Part of a small language model's weights.
Size: 9 layers, width 576, 39.3M parameters.
Architecture: RMSNorm before each block, no biases in attention or MLP.
Training: a variant of Adam for these matrices, 518M tokens.
Each number is 128 + 32 x the weight over the matrix's rms, rounded and kept within 0 to 255. Layers, rows and columns count from 0.

# layer 6 attention value, 576x576, rms 0.0312, rows 310-319, columns 96-191
[[155  95 137 112 154 148 124 136 138 146 119 131 152  87 103 108 111 117  96 151 144 108 167 149 107 131 152 104 144 154 143 126 128  95 104 168 132 139 131 134 102 108 175 139 111 120  99 113 142 125 146 130 108 102 174  78  91  92 145 142 141 157  98 100 166 136 119 114 148 189 131 209 115 108 141 166 176 111 143  78 123 101 161 102 128 131  88 115 129  97 159 118 112 135 197  88]
 [ 88  83  94 105 115 133 142  85 144  73 129 115 144 164  71 109 122  95 159  83 123 192 136  99 178 181 189 103 118 116 111 126 180 112 144 132  95 148 115 186 127 129 113 121 123 121 149 122 124 153 109 121 180 141 152  66 141  82 155  81 152  83 180 161 139 180 135 144  98 124 147 183 123 164 162 123 129 103 103  86 137  88 163 110 128 115 102 103  66 141 109 111 168  76 205 130]
 [152 144 125 192 158 146 159 148 102  45  99 198 109 120 160 121 145  79  83 176 120 144 184 138 105 116 102 154 160  88 157 158  99 114 161 149  97 142 135 137 150 147 123 137 144  87 140 155 164 129 185 133 107 130 167 139 143  64  95 176 101 142 129 141 165 146  85 175 148  90 130 138 160 116 155 139  81 110 147  96 134 117  75 145 211 114  82 120 182 134 124  93 132 114 127  77]
 [100 196 163 124 120  84  97 141  90 117 161 107 167 120 111 104 115 179 109 109  88  82 107  97 120 106 151 107 135 133 116 120 103 100 123 134 109  97 134 111  96  81 110 125 153 141 140 100 102 164 173 159 154  97 105  96 104 137 176 160  81 108  95 161 146  96 120 120  86 122 137  97 186 137 175 142 106 184 137 110 131 113 165 119 142 113 132  89 129 182 120 108 105 105 126 131]
 [179 117 145  80 108 148  51 134  93 150 132 117 129 143 143 136 152 119  93 133 125 117 107 122 175 179 121 137 141 142 129 157 126 129 220 168 180 149 135 146 171 122 157 119 139 115 137 156 156 113 100 134  92  84  73 132 112 137 134  79 183 170 144 120 129 163 138 111 172  91  66 119  87 107  91 109 133 139 105 144 153 126 137 127  87 142  93 110 164  97  98 152  87 127 113 148]
 [121 121  98 141 145  73 161 111 222 150 166 105 138 130 133 143 116 153  91 114 149 141 137 165 119 179 145 148 112 146 175  89 107  90 121  74 122 121 104  72 167 131 118 113 106 180  96 144  69 118 154 128 134 132 143 143 193  93 139  90  85 119 131 171  79 194  89 103 113 141 145 119 134 145 138 146 146 130 148 142 158 128 147 136 138 138  86 157 159 138  96 132  72 114 115 116]
 [143 109 143 169 114 112 137 126 123 168 164  86  90  90 120 112 146 106 123 178 129  61 131 122 130  83  80 127 106 141 135 139  98  99 154 135 154 129 108 131 128 152 126 136 133 144 164 137 129 100 131 137 154 104  61 155 108 128  95 150 148 165 108 152 107 128 103 122 110 113 151 167 175 148 111 152 155 204 201 144 103 137 136 149 118 132 107 121 128  57 108 149 193 173 126 125]
 [104  97 116 117  90 168  96 128 169  75 120 183 127  77 122 158 129 179 157 120 110 116  63 122 108  91 107 140 137 123 105 142 153 165 134 144 100 113 188 162 135 146  80 102 126 111 150 134 159 101  67 140 187  16 166 113 120 126 128  94  96 171 101 138 207 166  94 156 127  76  64 138 137 108 160  90 101 170 178 143  91 109 124 162 119 114 151  89  82  99 116 100 103 164  87 124]
 [187 105  89 136  99 129 107 135 142  94 103 161 153  95 107 131 174 119 122 105 168 138 128 123 129 131 105 139 130 113 158 131  78 102 163 116  96 180 189 103  48 136 121 166 110 151  24 133 119 134 117 156 160 143 117 113 134 128 106 135 106 125  88 197 103 159 106 127 130 166 176 128 143 136 138 113 168  90 193 126 143 162 179 121 116  92 100 121 139 151 148 125 149 142  73 111]
 [131 209 152 111 166 133 170 165 148 103 150 162 154 121  89 104 160 141 101 126 105 147 135 122 106 157 140  38  98 125  96 126 108 123 120 184 127 137 133 171 145 177 122 135 104  96 175 131 127 116 126 106 152  85  85 130 118 138 110 148 123 112 167 187 141 157 141 121 151 141 153 120 149 140 160 108  68 146 122 139 117 194 152 132 122 147 140 150 119 113 203  30 149 156 174 155]]
# layer 6 attention output (transposed), 576x576, rms 0.0255, rows 310-319, columns 96-191
[[106 133 130 111 125 117 148 118 132 137 140  87 108 107 121  85 131 121 141  43 103  84 130  99 141  80 147  85 105 105 123 104 101 129 108 190 152 162 128 138  56 115 106 117 141 124 110 188 137 130 170 132 106 139 121  95 167 133 143  83 132  99 193 125 164 132 140 132 164 113  90 152 150 159 188  87 194  72 120 158 127  88 122 142 121 146 154 150  84 154 130 102 170 139 132 145]
 [161 105 154  68 118 116 139 158 102  94  93  98 165 180 126 192  65 116  66 148 180 132 125 168 182 182 152 127 116 120  75 129  58 131 151 153 156 170 152 122 126 124 129 155  72 109 160 107 163  95 182 155 123 111 137 131 117 126 132  94 154 141 137  93  60 140 153 175 126 169 161 139 112 125 155 114 162  84 173 182 162 105 179 160 131 144 143 102 152 121  88 178 109 146 130 154]
 [164 106 106 155 121 114 131 177 109 159 124 186  89 167  91 105 154 133 131 101 168 130 152 111  93  90  94 171  89  68 117 173  41 122  80 138 130 108 117 125 121 152 116  85 134 168 165 130 126 103 172 128 148 134 186 130 119 144 140 113 149 159  73  96 202 147  83  97  77 111 136 156 132  82 144 157 103 182  97 134  68 126 141 150  84 113  83 152 116 107 168 158 120 117 113  99]
 [129 157 125 143 148 109 175 100 119 147 177  76  95 126 142 158 124 112 194 114  69 155 108  83 124 172  74 127 147 136  46 191 129  90 168 103 126 162 165  88 118 118 148 164 149 123 193 101 123 105 139 114  84  96 156 116 111  90  89 123 109 100 153 138 163  74 108  96 139 138 126 128 124 162  98 154 110 111 127 146 104 163 138 130 114 115 129  94 129 159  63 109 108 168 147 157]
 [110 164 129 111 128 136 111 154 166 145  96 108 110 133 171  76 111 144 127 150 142  89 120 158 128 102 165 181 122 137 134 132 149 145 128 146 144 103 154 148 167 109 166 103 115  97 144 158 126 133 127 104 122 167 151 152 105 105 149 150  93 123 158 164  94  94  93 130  66 132  76 183 106 147  81 151 129 152 113 122  96 100  93 116  78 171 150 134  85 167 117 154 155 132 115 111]
 [ 71  91 132 148 116 127 126 133 170 126  47 170 116  87 182 106 140 133 173 123  91 103 154 119 126 160  91 120 123  85 100 171 190  77 113  93 162 179 120 127 159 167 135 146 106  63  83 201 153 179 139 121 123 149 110 123 130 173 145 101 123 121 135 186 110 185 157 103 134 166 143 136 130 127 118 116 133 163 130 150  93 126  75 159  67 137  76 101 124  86 133 177 138 162 119  54]
 [105 113  84 137 154 188 135 150 183 141 130 195 127 124  88 117 183 142 154 125 145  90 111 150 133 136 106 127 219 103 103 143 154  71 119 158 159 101 109  90 117 166 115  61  88 146 160 129 135 169 135 149 110 139 149  66 135  87 126 114  90 119 123 122 125 159 149 135 148 127 111 147 111 126 197 108 147 117 109 126 121  71 153 120 132 137 109 118 106  92 102 162 158 151 136  75]
 [129 151 154 136  97 149  98 142 130 137  95 165 114  74  72 132 198  52 125 116  85 110 133  98 168 112 131 108 105 141 143 116 163  86 103  88  81 118 138  92 150 141 170  94 137 136 118 134 159 169  93 154 139 123 107 121 135 105  88 130 125 143 122 147 137 151 100 173 147 120 115 117 179 159 118 121 128 159 146 113 148 170 112 110 153  75 159 132  93 193 134 111 172 106 134 132]
 [219 132  97 132 133 144 145  69 155 109 159  99  85 184 169 156 127 144 130 122 187 121  83 143 109 153  78 153 172  89 125 144 101 154 129 107 123 102 186 158 148 114 139 131 137  92 106 171 142 104 116 158 149 179  89 110  76 192  99 105 119  94 106 167 177 138 129 124 155 113  86 139  95  88 166 139 144 115 135 103 113 124 134 126  69 148 104  57 128 142  66 139 143 130 131  86]
 [161 144 119 139 126  96  78 109 149  97 124 122 155 191 119 140 158 128 184 168 101 102 129 166 151 137 111 138  60 125  84 109 167 143 181 108 143 146 119 148 123 130 169  90 163  78 156 156 129 108 125 105  78 127 134  92 121 176  61 113  96 181 106 113  62  89 127 116 168 126  77 117  89 112 126 142 178 134 129 152 118 189 126 118 147 104  53 201 124 147 158 124 127  83 107 166]]
# layer 6 attention query, 576x576, rms 0.0337, rows 320-345, columns 96-191
[[150 171  94 144  99 181 180 114 150 115  84 115 123  59  77 125 128 140  90  76  47 132  77 169 176 114  95 127 116 113 134 114 151  88  67 156 148 212 138 192  95 145  81 155 129 102  88 112  91 101 163 134  87 144  63 126 145 179 118 146 112  47 145 128  63  95 165 158 148  88 139 124 120 159  82 149 100 121 180 133  81  51 145 146 121 103  96 121 166 171 108 126 153 142  98 137]
 [202  71 155 106 115 194  85 130 162 100  95 159 151 110  74 133 152 166 151 142 117  98  77 147 150 146 129 188 129 127  77 186 125 109 126 107 124 157 150 107 158 125 115 151 166  97 184 115 133 110 142  85 104 180 122 124 145 129  82  84 136  97 148  48 102  78 113 165 149 147 135 141 160 115 117 166 138  83 114 121  93 189  84  87 141 119 120  87 175 131  74 118  50 139 134 115]
 [ 97  93 126 147 133 122 119 126  83 118 150 201 102 187 155 100 127 141 144 161 166 155 174  94 108 124 147 108 147 155 212 119 152 130 148 177 134  73 120  72 154 116 136  85 123 139  62 174 146 148 121 143 108 109 165 127 108 124 144 122 108 172 117 112 166 123 127 106 138 151 109 132 125 120 116  88 121 173 118 133 136 155 115 132 126  89 138 115  84 145 149 102 130 135 113 129]
 [107 149 125 146 121 109 118  88 136 161 133 143  61  73 107 161 106  92  99 112 104  86 100 162 183  49 114 132 160  91 157 106  85 123 117 131 141 152 135 145 110 123  59 128  96 126 142 108  82  80 124 145 120 127 141 133 148 130 123 156 106 109  84 145 126  76 162 108  97 118 149 137 143 135  79 138 115 160 129 134 118  48 132 132 111 127  86 130 107 130 115 150 137 128  86 102]
 [123 181  91 124 153 135 108 137 124 186 106 126 123  64 118 173 109 148  98  78  76  86  65 119 199 104  97 148 138 128  85  81  83 121 137 134 123 218  71 153  92 127  85 109 149 169 133  63  98  95 126 146 121  94 130  98 127 163 182 113 150 109  90 113  94  82 151 100 109 136 141 168 132 103  86 150 139 154 155 116  66  86  78 123 146 122 113 121 158 175 125 148 133 141  94 101]
 [198 162 142 105 137 140 138 138 128 113  88 120 170  84 155 105 149 161 145 133  79 102 102 146 112 178 133 124  85 115  93 115 166 154  93 139 108 150 180 127 106 152 154 166 167 152 158 109 124 149 119  93 102 111  91 144 174 129  79  99 114 114 143  81 101  83 137 134 153 131 121 149 114 131 127 128 136 103 150  95  96 134 121  97  74 134 135 108 115 136 107 107 138 174  96 139]
 [ 67 104  86 140 153 118 137 104  77 180 176 135  68  84 110 118  82  68 100 129  95  34 112 171 131 140 113 131  83 139 198 114 119 122 154 151 108 153 108  92 131 110 128  95 124 159  86  95 141 140 132 175 110 111 157 130  80 128 131 131 101 165  82 133 143 114 147  58 108 115 167 118  72 137 108 153 156 163 143 221 137 111 112 131 103 109 128  96 111 184 178 150 178  93 102 118]
 [ 79 144 121 149 162  96 146 106 132 149  78 130 107  92 122 124 111 134 120  62  88 118 109 145 144 126 106 139 126 113  93 129 157 115 106 177 127 181  71 162  86 133  91  97 100 159 116 135 122 178 159 147  94 149 105 138 131  99 124 100 156 101 155 153 116  98 141  86  86  92 104 135 130 142 131 146 163  82 169  77 105 107 136 146 175 136  65  56 187 146 104 169  85  98  95 113]
 [ 72 115 114 166 136 103 149 100 111 168 138  99  96  81  71 139 126 139 148  84  98  78  86 140 151  95 100  95 146  97 138 143 106 134 123 164 122 155 101 145 149 125 130 119 118 147 134 104 131 118 154 131  99 159 129 128  71 160 136 114  99  86  51  79 121 104 146 127  84  78 185 107 128 161  58 144 162 135 163 136  86 154  98 105 146  75 149 117 136 160 113 138 116 162  93 101]
 [147 122 138 121 130  87  73 134 157 126 126  93 150 101  91 152  71 146 127 106 105 130 131 166 147 167 122 100 144  74  94 140 105 144 104 176 166 139 179 161 147  97 169 107 166 184 145 150 144 126 124 115 116 151  75 124 161 139  99  94 135 107 127 149 127 121 143 156 142 118 116 150 125 148 115  85 121 110 149 108 134 114 186  78  91 122 155 156 163 120 109 127 111 157 106 107]
 [169  96  85 125 145 138 155 133 124 116 166 138 156 198 126 124 155  77  81 150 144 153 151 146 116  72 149 134 153 173 151 100 118 143 147 113  91 104 149  76 102 118  99 141 106 122 143 112 111  90 146 111 155  90 174 130 152 141 110 157 129 183 114  87 174 144 189 119 108 167 161 174  90 149 158 136 114 148 116 152 160 155 149 174 107 118 170 145 112 143 129 121 125  91 137 129]
 [111 163  65 151 145 133 116 122 115 157 121 157  92 126  96  95 159 146 158 117 100  79  82 148 120  93 123  82 104  87 169 104 128 114 131 147  93 149 123 108 146 136 111 151 111 120 124 154 107 100 119 201 133 119 185 150  91 139 157 163 125 161  72 119 108  61 174   2  69  90 157  96 110 150  86 150 162 151 149 160 102 117  91  98 140 113 124 126 152 168 147 142 151 144 120  97]
 [ 87 208 152 157 140 118 146 115 110 201 142  73 186 162 101 116 148 143  91 114 139  97 167 167 123 151 110 127 157  96  14 136 145 151  83 117  76 151  77 186 105 111 168 155  80 119 193 137 146 148 153  63  99 158  82 111 118  92 108 149 153  87 161  76  88 132  91 153 118 111  98 144 131 184 138 135  78  68 173 101 133 102 152  98 142 164 192  89 182 118 118 187 141 169 139 147]
 [196 161 160 114  98 185 123 140 136 128 140 116 166 133 154 176 136  75 155 159 134 130 132 106 150  89 178 138 102 170 131 170  83 138 133  74 126 124 146 140 117 146  88 103 123  91 143 126  92 140 112 165 145 111 162 102 114  93 117 141 107 137 130 134 147 151 155 142 128 173  93 149 127 115 127 114 112 130 126  98 113 147 124 173 147 141 147 171 150 149 125 112 145 149  65 127]
 [ 98 117  95 122 147 147 138 194 161 158 115 171  95  98 151 140 175 139 133 169 161  56  82 132 143 155 141  91 116 142 149 162 118 110 170 117 158 118 158 120 146 101 145 142  42 104 137 159 102 112  98 174 106 136 177 177 141 112 142 143 134 195 120 177  94 159 182  88 126 135 141 126 106 119  77 166 146 145 121 172 132 150 124 133 167 174 148 104 143 169 163  90 108 149 102 142]
 [ 67 122  96 132 176 124  85 147 115 151 101 107 103 133 104 174 107 169 137 144 136  89 125 120 120 124 127  99 151 114  92 106 153 152  81 124 156 131 109 157 162 103 134 101  96 165 124  83 126 135 103 150 111 150  85  89 161 120 130  51  99 114 186  76  99 109 141 106 104 114 114 127 118 164 148 104 136 102 126  94 129 136 175 116 110  98 174 137 141 169 111 142 107 108 139  83]
 [ 77 151 152 143 147 160  80 119 141 115 132 139  93  88 102 150  76 151 147 175 103 156 110 135 137 138 179 103 112  97 179 108  94 107  69 171 180 165 131 142  63 154 126  79 150 134 179 105 132 123  81 160 110 160 106  81 147 186 186 102 150 183  80  77  76  51 168  86 157 111 138 137 198 140 121 106 129 131  95 157  99 111 150  80 155 104 104 147 142 131 113 138  67 146  97 120]
 [143 151 148 118 159 136 128  76 102  61  72 158 152 128 151 155 124 227 108 154 115 128  88 119 154 166 157 120  76 113  97 155 130 142 142 121  80 125 135 134 138 212 150 151 149 148  99 145 132 134 180 134 116 140  86 108 123 140  52  87 171 123 106 166 104 116  78 139 114 116 142 151 146 161 131  87  45 150 126 151  97 115 165 175 148 132  91  79  97 111 127 138 121 108 125 138]
 [107 121  96 198 171  81 142 138 120 103 206 149 112 110 151 118 121 110  67 115 123 137  97 113 108 122 165 132 139 110 161 158 164  94 138 136 136 165 174 134  94 114 107 108  84 120 157 152 173 109 104 122 153 104 155 190  51 110 154 139 172 169 136 106 111 125 141  72 104 165 148 138 143 110  59 143 111 134  80 129 152  81 110 141 147 177  72 166  67 126 156  88  90 102 113 123]
 [130 214 139 100 117 126  66  73  83 108 117  46 142  44  90 121 136 116  94 143 150  70 109 127 133 145 143  98 157  92 104  70 101  98 127 157  69 158  83 136 139 128 108 105 188 177 186 169 182 186 155 155 115 136 121 135 112 153 103 124  95 154  89 101 115 133 128 128  88 112 181  61 162 135 118 151 142 115 162 152 129  67 186 147 116 136 168 102 126 160 106 165 135 145 172 143]
 [ 66  91 152 135 105 168 138 135 129 193 154  74 109 142  77 154  80 115 110 106  91 123 110 132 115 101  90 130 109  91 100 106 110 108  78 157 122 177  85 183 151 195  77 172  77 136 177 107 121 110 152 144 112 140  94 131 123 117 119  87 160 132  95 105  75  67 136 120  80 114 154 114 147 114 153 142 133  87 131 139  99 109 115 131 126  40 124 148 168 158  58 155 161 142 153 126]
 [190 144 184 104 142 128 137 144 174 131 128 123 171 172 138  73 157 146 135 118 119 144 138 136 141 106 174 179 143 179 177 104 108 180 125  98 114  77 111 131 100 132 137  82 181 138 145 124 163 152 141 108 154 100 179 166 121  60  90 140 101 163 154 149 201 151  96 191 137 130 135 110 139 133 151 134 107 152 121 124 142 148 123 111 160 150 126 129  95 145 126 199 125 126 111 100]
 [181 124 163 114 137 121  79  87 143  86 110 132 125 122 160 172 111 133 191  82 154  96 112 157 176 133  86 129 138  81 133 123 148 124 145 145  90 156 129 128 132 172 134 152 106 102 123 101  69 109 131 205 128 179 106 154 101 115 131 110 169 161 131  50 137  82 122  69  77 175 158 170 126 112 110 144 173 145 105  91 123 153 126 171 187  74 107  95 141 172 156  68  98 126 156 123]
 [ 91 144 170 122 122 123 139 145  98 147 154 114 160  88 115 186 112 163 171 134  54  94 111 172 149 196 128 108 137  85 110 145  90 132 121 162 117 155 122 165 111  78 150 193 194 166 155 182 153 125 224 106 112 205  83 169  72 123 249 180 130  81  66 159  95 109 102 162  83  86 180  71 111 124 115 153  87 109 119  57  77 107 131  98 138 170  97  64 148 111  74 175 158 107 149 100]
 [100 162  79 152 118 208 154 111 175 140 117  89 117  99  83  86 148  76 158  87 120 111 107 147 141 108 176 113 123 135 147 132  71 136 153 180 125 156  60 159 106  86  85  74 110 171 134  96 127 115  84 143 124 183 104 171 135 137 156 138 132 114  86  78 116 140 152  91 126 121 176 130 133 116  20 139 112 134 116  57  98 104 140 117 154 115 127 118 118 135 125  95 134 176 120 147]
 [173 179 115  90 131 135 113  91 159 134 119 152 159 119 130 161 152 128 131  97 155 160 150 119  94  66 154 121  91 144 121 125 138 157 104 139 112  98 142  96  96  96 129  77  86  96 117 145  81 145 114 121 142 149 119  65 112  87 177 100  59 131 119 129 184 108 143 164 166  98 155 134 120 120 114  60 102 138 174 159 107 160 129 100 104 174 128 130 124  84 185 106  96 112  87 162]]
# layer 6 attention key, 576x576, rms 0.0337, rows 320-345, columns 96-191
[[134 111 109 155 168 113 145 103  79  99 120 109 155 208  93 185 124 119 113 159 130 155 126  72 145 156 141 184 103  98 125 116  56 104 110  75 121 170 115 115 143 146 122 101 119 152 143 113 138 141 141 105 187 164 155 132  82 101 140  89 149 105 119  92 151  96 184 115 143 152 121 128 109  96 170  91 142 184 106 132 134 115 146 115 110 166 150 106  67 161  90 163 122 136 137 181]
 [101 145 106  97  81  96 126 107 133 149 110 172 115 131 102 120  85  84 155  93 114 147 125  50 110 123 170 155 105 122 136 114 107 124 135 169 202 174 114 198 130 149 133 123  99 112 145 190 111 145 141 139  76 171 152 144  99 122 164 141  52 139  93 170  89 141 138 145 143 166 114 230 150  99  93 106 106 185 140 121 129  85 127 148 150 125 106 115 110 150 109 110 132 108 112 135]
 [174 142 168 137 151 100 144 140 127 123 124 114  91 113 158  95 114 142 132 141 133 142 138 119 184 150 128 110 102  73 110 141 130 127 149 111 109  84 123  95 202 149 122 142 157 155 126 178 148 132 162 128 195 150 169 120 122 129 114 146 146  99 160 115 153 156  80 148  96 149 132  96 132 168 123 148 127  91 129 109 109 167 129 127  96 114 132 118  94  92 143 144 122 103 173  76]
 [138 116 123  93 163 135 123 134 117 141 175 136 145 161 143 114 131  98  75 128 175 131 162 105 118 146 136 158 114  92 152 176 174 159 174 107  92  81  96 142 123 135 198  75 122 139 103 177 151 183 191  76 144 168 118  98  91  58  65 134  98 145 103 160 108  95 116 142 113 147 119 166 149 104 208  99 138 165 114 136 131  83 119  92 169 140 150 141 105 136 134 115 100 124 143 153]
 [116  92 121 132  91 127 129  98  91 143 132 101 197 110 118 145 155 127 131 172 145 135 174 100 100 118 128 120 149 130 152 143 143 108 173 123 103 140 115 151 155  88 174  76 121 126 138 125 109 119 116 122 104 149  97  95 105  91 125 134  72 131 149 139 122 147 144 153 141 144  69 175 145 117 170 103 117 169 155 136 152  95 178 106 133 185 118 152 144 120 110  98 128 150 112 119]
 [ 86 113  84 198  71 143 142 107 116 140 152 111 175 142  54 109  72 113 178 132 115 169 108  81  96 129 129 147 101 207  95 145  93 162 114 153 221 198 126 170 147 101  54 126 155 102 138 137 154 128  80 164  72  84 159 167 113 112 178 139 154 108  86 122 142 120 131 108 128 120 120 167 116 107 127 120 121 162 157 115 153 103  92 167 132 197 144  79 103 144 109 138  95 123 103 123]
 [177 119 101 108 135 143 130 172  98 140  93  78 131 173 131 130 136 122  94 158 175 133 166 156 161 126 151  73 133 127  94 123 101 124 115  94  85 116 102 132 163 142 131 138 125 163 100 102 103 150  90  64 125 151 119 126 137 116 141  94 112 133 129 135 102 126  90 132 124 150  97 164  99 175 186 124 106 157 122 134 141 150  98 134 111 122 125 138 149 123 115  81 117 147 176 162]
 [ 82 125 111 125  59 111 110 126 113 100 135 121 115 150 111 146 143 116 145 132 123 125 140 121  95  87 152 190 163 115 148  96  69 104 114 138 145 138  99 121 133 123  70 116 133 120 135 117 116 149 121 168 139  91 132 157 100  90 144 121 120 105  97 101 141  88 175 104 128 146  92 154 117  87 119  72 148 125 149 164 122 115  99 110 115 152 113 161 161 110 152 174 123 149 125 159]
 [125 135 111  79  73 109 133 131 132 124 130 148 183 150 140 151 138 105 157 118 103 141  91  74 135 119 122 138  78 206 125 115 131 151 104 134 147 133  84 159 107  76  84  98 152 104 153 123  97 143  82 113  95 127 130 142 147  79 175 136  71 121 158 156 116 129 118 124 202 153  63 167 132 132 198  93 119 111  91 122 104 103 120 109 112 165 140 171  92 101  71 157 175 153 151 122]
 [102 118 127 161  75 138 109 110 126 119 116 125 149 161 126  90 142 119 117  72  93 107 124  87 106  93 136 152 136 148 153 109 103 106 164 117 156 148 122  88  82 156 130 137 125 120  97 105  83 116 166 167 141  84 175 130 145  88 107 113 138 133 114 109 143 129 141 104 167 127 155 106 146  91 104 127 100 104  69 146  82 112 107 160 130 145 129 129  83 140 126 120 125 105 106  87]
 [140 109 141 115 153 109 144 179 133 129 100 112 102  72 157 108 125 125  94 104 168 131 139 166 141 144 120 105 185  77 117 126 192 140 145 159  92  84 159 134 119 124 129 107 141 135  95 176 125 161 164  81 178 182 116 100 125 117 152 105 129 137 175 116 111 144 130 144  85 165 171  96  89 174 115  75 122  96 134 140 168 127 165 147 120 130 118  94 173  95 124 106  64 110 145 165]
 [152 145  90 117 118 129  79 130 125 118 101 134 175 148 140 138 111 110  97 143 183 180 142 169  95  71 169 106 130 133 117 127  89 143 107 148  94 134  99 150 132 101 116 139 133 136  60 156 114 141 118 112 115 126  93  98 120 130 124  80 126 102 143  91 136 111 164 118 106 176 146  96 104 135 147 149 138 122 168 150 113  94 138 116 132 119 121 137 133 135 147 149 120 165  74 180]
 [163  92 126  58 141 102 142  88  87 114 173  93 179 102 111 127 176 174 131  98  94 163  89 122  50 169  91  97 125 150 163 142 126  88 144  73 179 116 125 180 110 151  90 179 122 206 231  69 153 113  59  90 183 149  87  90 142  97 164 129 122 122 147 107 139 128 111 101 170 158  82 103 122 110  99  93 106  98 137 140 116 106 161 107 146 150 126 104  82 114 100 178 127 184 141 157]
 [158 108 137 174 115 125 104 123 194 193 108  74 119 129 194  85 144 122 143 152 170 169  71 176 112 118 142  83 175 132  43 123 204 156 132 155 171 105 156 148 117 140 166 107 139 152 108 144 148  88  90  22 137 134 140 149 116 104 123 106  90 104 121 127 103 154  88 134  97 111  82 104 137 172 142 123 109 121 187 123 127 132 161 127 110 115 120 119 105  99 102  63 125 123  93 103]
 [107 141 144 149 173  88  99 113  70  83  84 176 173 113 154 147  93  75 186 111 135 129 102 115 122  83 120 167 134 128 153 143 111 140 135 168 180 143 122 131  91 133 103  51 107 111 135 118  68 119  85 154 123 115 172 182 141  73 142 105 109 144 114 192 126  67 144 115 147 193 157  82 105 137 111  93 127 139 148 129 116 145 149 159 110 162 109 135  79  84 160 123 154 163 137 117]
 [114 121 107 127 121 142 111 172 144 125 148 120 149 176 114 137 126 106 117  79  75 114 109 136 102 108 159 154 151 124 191 147 131 144 112  76 153 145  89 114 116 180 139 124  99 154 114  95  69 124 109 183 104 100 116 152 159 112 114 124 151 127 159  79  93 119 142 145 128 176 117  84 110  70 133 155 160 132  97 123  83  80 152  92 117  96 131 138 163 118 135 119 156 149  89  78]
 [ 93 135 116 161 150  59 126 109 107 109 188  96 123 156  52 134 136 125 153  65 105 132 135 113 132 129 168 126 126 122 172  90  94 187 141 146 158  99  58 121 137 170 139  87 127 130 137 116  60 133  77 177  83 114 153  98 108 104 158 129  90 141 107 154 115 121 143 115 131 175 129 129  74  93 116 105 136 126 117 154 156  64 100 126 187  79 132 116 149 191  93 130 169 128 112 142]
 [148 182  83 148 193 152 100 145  74  76 107 138 101 121 142 123  92 149  99 157 141 151 162 124 103 135  42 115 171  84 138 142 152  76  78 136  92 147 142 135 146  98 162 108 176 159 190 142 128  83 192  74 155 128 109 161 162 163 131 138 129 146  95  98 126 168 120 116  37 139 177 122 112  99 145  87  98 100  83 130 121 108  91 166 113 130 117 113 133 142 159 180 150 107 147 148]
 [ 73 139  81 134 193 132 150  97 139 144 164 149 147 156 145 147 127 168 134 164 107 161 149 141  93 101 183 129 138 123 154 116  63 117 132 137 157 165 117 151 112 131 132  59 165 122 132 129 112 127 111 172  72  75  76 157 139 158 139 157 137 103 135 133 113 132 171  92 145 134 132  95  81 139 149  82 137 114 142 124 147 149 131  98 168 113 144 114 141 175 132 119 138 128 112  96]
 [150 126  55 170 152 156 119 147  82 118 165 112 124 113  88 114 133  92 158 137 152 129 107 137 152 120 120 151  98  61 124  87 110 129 127  72  81 103  61 141 138 115 157 107 139 127 165 111 149 100 110 157 125 100 129  91 107 167 145 116 159  87 109  27  92 158 132 112 132 118 124 130  82 167  67 152 182 136 120 104 114 167 112 109 130  84 153  82 121 207 136 219 119  44 106 167]
 [162 133 115 178 105 117 182  56 104 162  96 106 131 114 101 159 167 162 118 104  90  83 112 100 111 136 157  95 122 134 158 116  61 127 118  84 140 136 102 168 136 125 123 133 163  79 123  82 115 124 116  98 145  72  93 116 149 123 184 127  84 144 105 126  99 120 168 119 140 177  72 162 109 110 139 122 129 141  88 139 168  89 101 158 179 151 158 122 128 181 171 154 143 134  72  94]
 [105 148 158 148 183 137  93 131 144 147 135 139 147 133 142  96 178 100 158 128 133 156 135 130  92 141  45 114 114 118 154 102 187  97 135 160  46  99 131 121 200 135 129 159 126 110  95 184 140 122 159 143 164 183 111 163 153 128 118 145 114 156 157 105 122 136 141 104 113 139 111 120 123 158  66  91  98 123 132 107 103 160 151 181 145 148 149  93  93  54 124 156 116 126 169 158]
 [130  82 114 173 126 105 133 142 164 103 168 199 144 214  83 156 122 102  98 112 136 116  73 160  87 116 130 159  97  62 174 168  63 119  91 111 138 153  71 133 109 121  96  11 119 119 158 129  86 114  97 119 124  95 159 114 139 153 100 145 111 124  37 119  91 121 167 163 126  70 111  48 163 149 179 114 151 153  64 167 168 104 153 133 108 105 111 117 126 165 154 149 195 115 128 109]
 [132 143 179  95  88 122 115 146 119 115 156 139 139 172 151 129 116 182 153 110 134 133  57 119  71 162 131 120  83 102 164 153  95 101 187 115 186 120 127 135 139 145 130  97 125 136 142 116 192  64 134  64  67 128 124  58 162  75 212 129 143 126 154  92  70 144 131 178 196  95  24 119 143 145 107 121 121 129 101 123  87 175 139 110  82  84 166  76  50 124 131 149 209  77 138  96]
 [ 80 142 111 135 155 151 152  78 109 119 182 112 137 143  98 190 146 101 140 129 126 141 158  88 146  86 130 149 137 134 146 127 131 112 106 116 174  96 107 101 118 117 116  98 138 102 130  86 104 113 110 178  63 113 133 112 130 141 126  89 100 138 137  70 140 112 112 146 144 127  89 136 145 121 143 155 111 112 115 153 134 131 113 180 130 116 133 149  78 141  94 169 147 114 123  99]
 [189 109 137 162 144 116  66 177 143 145 158 130 136 138 185  90 164 167 116 156 124 200  61 197 157 183  93 134 171 100 133 148 212 116 161 122 168 127 142  88 187 136 180 134  97 195  95 125 133 131 144 135 191 136 155 110 131 176  20 154 148 140 134 120 144 160  80 169 113 113 169 108 139 127 120 172 126  58 131 138 150 151 151 154 129 113 122 118 121 122 168 102  78 150  80 208]]